config = dict(
    n_layer=21,
    d_model=160,
    n_head=2,
    n_kv_head=2,
    head_dim=64,
    d_mlp=640,
    vocab_size=8192,
    activation='tanh_gelu',
    norm='layernorm',
    norm_place='pre',
    norm_eps=1e-05,
    positions='learned',
    qk_norm=True,
    attn_scale=0.125,
    bias='all',
    tie_embeddings=True,
    parallel_block=False,
    init='uniform',
    init_std_qkv=0.0374,
    init_std_o=0.0464,
    init_std_up=0.0535,
    init_std_down=0.0535,
    optimizer='adam_hyperball',
    lr=0.00879,
    lr_mult_o=1.33,
    beta1=0.9,
    lr_head=0.0063,
    grad_clip=1.0,
    warmup_steps=332,
    schedule='wsd',
    decay_fraction=1.0,
    decay_shape='linear',
    final_lr_fraction=0.05,
    batch_tokens=[16384, 32768, 65536],
    seq_len=1024,
    doc_mask=True,
    train_tokens=244500000,
    steps=7381,
    dataset='wikipedia_en',
)
Each number is 50 + 15 x the weight over its row's rms, rounded and kept within 0 to 99. Layers, rows and columns count from 0. The size before them is the row's rms in percent of the matrix's.

# layer 10 MLP up, 640x160, rms 0.0534, rows 173-213, columns 80-119
091:48 50 31 43 53 50 40 42 80 66 47 45 30 30 31 31 54 65 51 61 77 50 59 45 36 60 88 49 44 56 59 34 10 47 37 66 28 56 49 80
092:77 62 52 55 78 39 35 51 50 82 60 46 53 58 48 77 35 56 62 35 59 37 39 57 51 41 73 36 69 54 53 39 56 42 76 54 35 37 53 24
103:51 29 46 60 55 71 61 46 60 45 45 44 48 19 45 45 57 47 46 30 47 31 54 45 54 54 46 65 17 47 55 36 43 51 61 51 47 31 59 52
100:58 52 53 66 29 63 45 70 52 43 54 21 45 46 57 34 70 51 46 43 53 58 48 43 53 43 56 24 45 56 65 53 37 37 53 47 59 29 64 41
103:47 37 40 52 40 49 75 51 48 65 55 39 52 62 30 20 79 77 42 43 83 37 68 40 60 41 48 32 54 69 56 47 30 41 59 58 56 61 69 66
102:50 64 50 23 69 38 32 35 54 53 22 32 48 38 54 44 63 47 45 65 57 62 55 37 46 62 38 80 53 75 32 46 61 69 57 68 52 35 43 65
108:57 39 51 61 81 57 74 53 43 87 51 37 49 42 42 63 53 53 54 38 70 83 30 49 60 24 48 49 58 59 47 43 39 48 67 53 39 50 81 54
097:46 46 41 32 36 72 51 57 53 39 27 48 49 52 55 36 56 43 23 63 44 53 80 59 69 39 65 39 57 52 61 10 56 47 56 55 18 64 52 49
096:67 50 39 64 57 61 51 36 62 84 47 30 44 28 50 65 58 58 58 58 57 54 65 42 59 42 71 84 50 77 42 35 23 56 59 77 49 42 48 66
107:47 47 26 29 41 45 75 69 49 69 51 30 47 55 47 43 40 57 57 62 75 16 57 52 63 38 80 51 43 79 40 48 35 27 43 82 49 53 38 54
073:47 57 39 52 70 52 42 36 70 79 26 31 61 18 54 58 52 72 52 42 39 25 49 78 52 48 56 62 32 51 48 46 31 42 61 64 39 61 50 48
101:54 37 24 32 54 62 59 49 60 73 43 39 59 52 45 28 74 89 51 58 45 24 67 42 54 55 61 31 45 53 73 40 29 62 58 55 63 46 50 60
079:54 75 51 41 53 48 30 68 49 64 60 55 30 46 36 58 61 41 35 66 43 74 64 34 48 45 40 55 15 48 68 40 55 79 63 52 53 46 94 56
110:60 69 51 57 71 63 41 45 43 94 21 35 37 30 49 51 58 67 33 47 49 74 64 44 52 57 47 67 46 54 52 39 31 44 54 52 63 63 45 70
092:71 43 49 50 47 62 47 81 44 53 41 47 40 44 36 63 48 83 52 16 72 56 49 35 60 53 49 42 52 68 61 41 46 46 49 60 12 61 49 51
123:65 57 55 53 72 41 49 44 76 54 51 21 40 30 40 66 69 63 34 68 44 66 83 60 45 22 59 24 36 45 55 29 32 46 69 53 44 49 88 56
107:62 48 43 25 38 56 36 45 50 56 55 38 45 49 47 52 65 48 51 36 76 53 44 42 34 44 64 36 40 69 48 38 52 44 57 50 49 29 26 70
086:60 56 01 23 38 59 68 41 41 39 56 36 33 27 61 62 61 59 51 48 87 38 43 59 63 36 45 48 57 58 56 64 51 27 71 50 53 35 52 93
091:42 46 48 47 54 53 31 52 26 41 60 31 43 44 59 00 49 26 49 60 47 59 60 45 49 34 39 37 32 76 37 47 62 80 49 65 51 37 63 43
103:50 40 27 64 31 42 70 33 38 32 71 30 21 61 49 48 61 59 46 48 55 23 60 45 40 18 47 40 31 55 80 60 41 31 75 35 70 73 39 54
097:68 40 40 62 39 85 39 61 61 53 34 50 17 32 49 49 50 63 30 42 63 45 68 63 21 24 56 42 56 56 57 38 51 49 50 52 47 85 38 61
094:53 11 30 33 61 57 74 65 40 57 54 46 27 15 42 45 61 52 36 36 52 70 51 50 42 53 43 36 47 66 65 36 58 53 49 59 18 57 60 79
098:47 44 46 33 81 39 58 62 39 51 25 57 59 54 14 64 46 77 61 25 44 59 53 46 40 62 60 15 60 60 70 35 30 48 53 51 57 43 45 56
105:57 60 59 74 53 72 58 74 45 55 40 39 47 54 23 62 80 58 25 56 54 46 99 49 48 48 34 33 45 56 47 50 40 57 67 52 48 30 52 37
099:52 22 39 60 50 50 35 48 48 68 46 48 33 52 16 78 70 62 51 36 68 56 48 65 31 40 47 46 44 62 65 35 58 39 72 84 80 52 44 59
095:62 52 43 47 42 71 49 46 39 42 37 33 40 37 47 49 61 67 39 50 50 62 63 33 65 40 59 44 44 50 65 24 37 16 52 68 46 52 47 72
100:46 45 44 55 45 63 37 52 59 59 34 33 31 26 32 61 53 61 39 55 55 53 86 55 30 37 47 51 47 56 52 29 34 44 63 52 57 48 68 71
100:49 56 37 51 31 48 81 70 53 37 56 43 51 76 57 58 50 57 60 68 51 32 53 59 57 31 83 36 52 45 45 41 15 40 60 36 26 37 65 47
084:76 48 58 66 88 35 57 76 52 75 63 41 49 28 53 66 28 49 36 68 50 42 57 45 55 61 22 63 26 63 47 53 56 49 71 54 17 51 35 43
103:54 33 58 35 66 68 74 38 45 36 64 37 57 18 36 40 37 65 42 51 89 78 52 19 59 40 85 46 41 41 40 57 61 30 47 54 49 57 28 60
092:47 35 50 26 85 42 39 70 46 58 53 31 43 46 46 25 66 56 40 41 47 32 41 56 48 21 63 57 54 57 57 41 26 36 44 73 47 36 51 37
092:56 28 27 51 42 72 50 70 24 70 29 29 46 21 37 23 53 54 32 41 46 40 58 53 43 77 46 60 52 61 70 36 47 10 48 74 58 59 62 49
110:54 32 30 35 33 30 45 35 43 63 49 48 46 23 48 38 54 50 39 38 59 21 50 64 24 52 62 44 38 58 58 23 49 49 63 65 49 29 51 69
096:64 56 16 34 43 46 42 59 62 61 43 36 42 39 34 59 53 64 55 56 57 25 37 49 50 28 46 64 25 53 47 40 31 68 50 67 67 54 80 60
092:59 65 44 34 53 51 46 47 50 56 41 42 36 56 52 52 26 51 43 50 43 53 43 52 34 53 48 49 38 94 49 45 48 69 64 80 85 58 72 53
081:50 49 32 49 48 60 54 29 26 23 70 46 50 37 28 48 63 62 39 44 81 68 62 30 50 45 68 28 44 67 73 53 22 35 83 67 60 51 82 54
103:51 56 69 55 43 33 62 49 49 46 37 35 56 66 50 29 64 58 32 57 53 41 54 53 46 37 71 56 41 64 52 34 30 62 65 44 71 22 58 68
094:41 38 44 36 26 56 64 45 57 40 69 47 30 65 36 50 49 54 37 43 45 43 40 52 57 36 30 66 38 57 71 53 64 54 61 38 68 71 68 59
085:56 28 55 44 59 80 40 46 35 51 49 52 46 50 27 96 44 77 54 59 52 40 58 53 76 49 51 56 54 42 57 50 23 24 50 59 29 78 31 61
090:71 39 63 57 36 76 36 64 52 77 32 49 54 41 45 47 52 60 35 36 73 49 60 36 33 66 40 54 36 62 53 52 63 20 43 51 45 68 38 56
107:42 48 50 77 46 66 39 64 44 56 46 48 28 62 38 45 41 57 37 52 61 65 47 17 37 52 73 70 48 68 64 51 60 16 60 72 59 45 51 72
# layer 10 MLP down (transposed), 640x160, rms 0.0534, rows 173-212, columns 80-119
100:38 57 40 52 46 80 25 40 50 55 22 82 29 46 39 55 46 70 63 50 83 22 60 45 42 40 77 29 48 42 47 41 30 57 66 68 48 52 52 56
100:66 56 48 60 44 59 65 71 47 80 51 57 55 54 25 80 52 52 46 65 33 63 51 68 72 53 32 50 26 60 62 25 46 49 67 56 29 57 77 41
107:63 68 54 50 48 45 70 21 70 41 29 49 64 50 70 52 42 70 19 67 60 49 64 47 43 48 53 76 50 44 55 36 45 29 75 51 20 38 44 72
109:47 45 55 95 73 82 38 92 52 49 63 34 28 29 35 73 32 55 54 30 33 57 66 52 37 50 51 49 41 42 52 64 52 49 43 57 36 59 47 48
112:33 44 52 81 43 26 59 38 56 69 37 84 49 69 43 38 45 54 37 42 54 32 34 63 66 82 44 51 48 17 41 66 22 41 55 34 41 27 45 45
079:34 36 46 46 57 36 53 23 39 38 45 50 49 58 55 41 75 29 48 55 58 40 44 45 42 70 38 83 73 53 67 31 52 77 44 43 68 56 60 61
101:45 45 63 58 47 38 45 67 63 70 49 34 64 56 38 57 47 28 56 42 62 39 39 28 68 57 29 63 35 40 30 29 67 50 40 27 47 36 67 67
076:44 72 45 91 40 81 57 66 45 42 46 16 36 56 57 65 50 61 53 78 66 54 43 57 30 35 61 70 38 34 41 26 59 58 58 54 52 31 42 43
111:58 63 47 47 45 34 62 44 65 74 33 28 57 48 46 44 32 67 41 44 62 55 57 68 44 63 56 49 53 50 44 21 12 52 60 70 65 49 58 50
103:65 57 32 37 54 36 66 34 31 54 33 23 46 50 27 09 34 49 72 83 46 29 43 34 29 67 23 41 77 53 64 51 46 52 42 65 74 72 50 48
086:78 24 44 63 57 60 47 69 45 59 56 67 33 48 37 64 39 38 57 64 38 38 51 41 52 39 65 72 30 52 42 62 41 64 55 71 95 30 44 42
131:57 45 47 37 63 68 68 47 32 40 43 40 72 55 42 69 11 74 36 58 64 34 53 35 46 45 42 28 38 54 60 41 22 74 65 85 40 35 60 49
073:58 46 38 52 30 42 45 35 62 47 63 47 60 74 54 52 56 55 63 32 27 40 63 32 56 88 51 64 82 31 52 62 57 42 41 90 44 62 53 55
094:45 62 44 35 63 45 84 43 76 40 60 35 26 27 41 52 47 46 27 61 20 63 41 86 76 61 58 53 45 50 42 83 42 57 65 56 57 24 25 55
076:67 59 40 32 45 49 84 41 58 14 65 65 67 50 21 47 48 52 44 54 65 42 44 55 48 48 12 10 38 57 69 75 31 51 70 38 29 52 88 48
130:24 36 67 59 29 47 56 38 37 58 56 59 41 48 22 71 49 42 52 41 12 42 43 51 48 55 46 49 65 71 35 33 61 36 59 49 39 56 51 27
089:65 49 41 67 29 71 36 40 19 58 53 39 29 64 52 42 64 58 68 29 54 40 69 77 38 53 35 46 43 42 52 92 60 72 50 57 38 51 28 73
083:60 34 46 76 51 49 42 67 10 40 53 32 37 44 24 51 58 68 43 47 60 41 58 40 45 47 69 51 63 39 29 76 58 78 42 61 48 66 23 69
103:57 35 61 37 45 59 82 67 36 43 65 33 66 21 26 54 50 65 47 40 83 53 22 66 42 57 54 28 62 46 63 41 57 59 57 66 47 46 28 51
099:24 62 39 56 16 38 93 12 61 41 54 72 51 81 49 34 75 43 50 78 35 40 65 39 38 40 33 44 54 77 53 41 40 73 66 50 44 53 60 22
086:60 72 67 48 50 55 44 63 53 48 43 62 75 62 47 69 55 24 51 75 72 44 50 56 61 41 45 31 46 66 64 36 66 64 37 40 50 58 68 47
081:42 68 27 50 60 61 56 35 77 89 62 49 43 55 41 49 53 24 54 65 55 33 85 60 25 37 51 58 71 52 47 40 48 45 53 75 67 73 41 59
091:59 52 43 49 54 42 52 49 72 55 38 36 70 52 47 44 61 48 68 32 47 40 47 47 38 46 56 48 58 32 75 56 29 36 30 51 96 38 39 55
095:26 61 63 72 37 37 55 44 81 61 28 66 33 54 30 65 85 40 23 21 33 60 66 31 34 41 42 45 56 42 62 60 43 14 49 34 46 53 54 44
099:37 58 68 48 71 41 46 68 60 34 60 38 65 69 18 55 59 80 41 30 42 45 40 59 57 46 39 57 33 54 69 45 77 34 92 53 38 53 58 54
127:47 41 54 38 39 68 50 37 54 40 38 36 64 34 55 56 41 73 55 26 39 45 27 49 74 31 20 71 72 31 65 48 56 36 58 39 56 39 42 47
107:47 55 43 65 46 47 38 70 44 24 69 60 63 36 22 56 52 66 38 33 46 65 41 44 46 51 42 64 47 11 57 46 33 58 72 57 53 32 71 57
074:40 41 50 16 22 57 68 65 53 47 67 59 65 72 26 38 37 65 32 31 79 64 59 69 63 35 49 66 54 54 53 40 41 79 46 54 34 50 72 50
077:57 43 74 60 53 32 59 42 37 52 78 69 51 46 80 51 68 58 76 44 44 60 53 72 29 55 69 58 60 51 45 50 99 36 30 41 45 51 69 40
098:67 53 40 27 42 29 54 73 54 50 56 38 80 49 48 52 41 31 65 76 61 29 50 37 48 44 30 44 42 65 46 49 83 33 38 61 33 59 26 60
105:66 36 47 38 86 40 30 53 38 86 55 52 53 56 67 72 68 39 45 55 46 36 48 55 18 50 42 62 27 52 43 27 69 52 55 74 69 44 39 40
109:66 31 45 40 44 56 53 45 27 51 11 60 55 25 34 44 63 54 65 64 57 39 37 65 45 72 24 75 66 32 49 26 43 46 69 48 64 56 62 47
107:55 36 32 67 42 36 31 44 75 58 73 61 72 28 52 62 26 52 43 26 68 52 64 74 21 39 42 36 50 45 67 41 34 65 77 39 65 22 29 61
111:50 47 40 51 33 34 33 59 51 38 68 17 25 60 55 55 36 59 48 42 68 26 37 69 48 57 41 43 37 67 57 50 57 48 33 80 47 70 61 67
085:38 30 65 74 42 24 75 27 28 71 76 39 53 64 40 59 42 64 75 61 39 61 61 58 51 43 54 41 39 32 64 56 31 46 71 47 30 36 65 54
102:32 73 46 37 46 49 63 33 32 23 59 49 64 53 07 49 67 64 42 31 79 52 50 53 71 45 58 17 50 47 47 39 53 48 82 54 38 36 64 56
079:65 50 78 54 47 36 42 72 65 54 50 39 75 55 31 50 45 45 69 92 21 44 39 79 36 41 87 39 66 35 37 39 31 64 71 50 57 54 88 28
080:71 71 65 41 57 26 70 59 63 20 40 48 50 42 49 46 41 34 45 38 47 41 39 38 68 57 54 70 29 70 61 53 26 56 46 45 50 53 67 58
083:37 56 44 71 46 34 28 73 57 51 70 55 54 63 72 20 37 22 59 21 38 71 47 51 26 67 61 58 53 50 47 39 53 60 43 58 49 39 52 22
096:61 54 56 32 37 38 54 63 31 14 45 58 44 79 55 35 87 44 45 71 31 36 57 44 54 39 34 54 31 54 55 63 97 35 68 17 53 39 62 37